Weights of a small transformer language model.
Size: 12 layers, MLP 384 ReLU, vocabulary 7360, 4.5M parameters.
Architecture: LayerNorm before each block, learned positions, biases.
Training: a variant of Adam for these matrices, 271M tokens, 8277 steps.
Each number is 128 + 24 x the weight over its row's rms, rounded and kept within 0 to 255. Layers, rows and columns count from 0. Numbers have three digits each. The size before them is the row's rms in percent of the matrix's.

# layer 6 attention key, 128x192, rms 0.113, rows 100-127, columns 128-191
114:108104126107111121123157101136195130130058143124128105136140140151128114126143128149086125127122139156129091133149142121160113124102111136130132107118117137112123130116119115136136117121131189
117:134110117128128115095132132112130149124165129121137145126121119077140117130129114171068125157138112122127125148117162105103128123141105121145156127137115118136115123116092108103122148097140224
107:134125132098133131100120117167159110115059149083116099087144160137160157116132161117076148140120149124148103131126156121156126115128128144115152133115120130141156128151138114149121103133121218
114:120107114135125135090145136146052131165255156110107137094134142098151099115128097151126120153113145113120117104131150119135139141096129156153135113115133152098114143103136166130112111205154120
128:144144159141159149143122117125083109128088102136127126152139122147119127105119138095148141094122152117108120123098101138109135114143137120134164145111132085138185140135155131139148111176123049
113:120100098118157135102118152121101128124153125164098125118154152098127130117129146109081122150122141137112142162135129113168151101124122109158124152116134128153145135106130110112135131137131206
111:120117093121126143131117135123123121116218142113121114128156136148126088124131129139082132158151132136121137129140153126130124117107133130110115126107118147108094144131147115132122108111132218
127:140131119164118161136135112123215120108043132116121132145150128125109155115144153147168166111122130095115116098147116108146143132113118127087171138152102142151104144121147106127140124119143052
127:149151068137131122149137120119208150133102130137113144184147120154095102098125140111111113126191118131166126127106102144104104102142143167125096111135125144123089132096112114146134104104149138
128:102124093145108137099082143125145109093194148105160077142107129140123149126141169147152146179164100144113132135165171089135129146146120121116085125102100146135100165118159103117144152044144175
120:122174104125126128166120141127029140151217113142132154131139118126127133132126139132095146127123132092144112132101122146084118144133133120118107118172124120151136144130156112160163124127178121
121:165127129136129128129142107121073109143217121125093122151146093127108125100137152139079158129134111127125121102119114110167125133130118170128134123147143136110130141124142171114139103116126205
109:146169125119102152112126091138133127101104137117144127130131120125128132144100129101057135125121137076140127112128127146160134146116133122117120127130094144140133154120127105144134139132152255
113:125142166119137131127147152119154103113111110127148144151143158118110130133131127115209103108108118095113102124110144129103108138139125110122125131125136121141137133122125136154140135166094020
118:141139126129132153124088143123043087142255152126123113099136133135108109149113138129143129153108121119142157124182112104105138117140137127151102118133116136139111135123149133134150139151140095
113:142094122105155129113126086153160139163116156158113173078127110110161107114136093127109133126146119117128125147159099125127159135127150138128165141164099117133134122149115210117119106152117173
124:132105099110095103133141146127129139137135148120084151144107104129151142136127131131050132134150125102137127133109121131169145142120111126117164118147138118128119078100105139117111142113112223
108:126147162137105114141139137113145121126116114134130128140119108144105137148127105134200132104135112125125145121121106141122108124135119096126125145141116116126110111118135130126133142124135000
116:119134127140110127130089151130114118107193134123142134118121118129101161150132142133219122138143111127116146134134144098116129129123130133120106131129097133124109135106129128128124132128134000
120:116117136144170110111098134123219109088000111144144107144122148126134149104124162154140148147119156123105115152125119142096129148132133096119125131104124139139149145112148097125138135104139103
101:132139141141128111136130130134146141153053108146155123143125097134110126137130095132190122093145099138138155129138105151106091129137127140138152139121115141144145132108089141133118138102107003
114:166097129109098121105130127116235103104054123115136115126112110104132152167116123152109109104149122124129102139131115098147104132125152102108131121129095145113119108120124117147110102110132172
119:120119130146118104113119138144068118128155109146123148132122116106149131113139091130167144143130123128127159110105135091104149135154130084113140126141133117180122128135144142107127133112147051
109:126096145107117132127126135133083092151184162103122119095126124137137123148104111139112108146117168122114138121145169114168128130136123116149127109133112147143101120109092118120118114131148169
106:110113148128164089132104137140162121120110098141117142112124105128107156147131141146178129096139097120095124116118086144118108137150133139162136140147138133143144101142136121131145144093128052
113:116137167125133134150127142149104111136149115133142103123120131122124136126125127151229116139108118137140116131105150129103115123125132135119116132144124130120133152133118134128130137137120000
108:126136150153122134137123136116151115098088104139117149148125089122080134120121126119194130121137106130137162123114103115128136124127132120141131150135144133132101100118129137134120117101113013
109:117116121123110125126104134130074133142217159096125129112122131132133136139124128129093132147135138126110109140148159126137169116118144143145129128118116122117116137141143118140131096150138224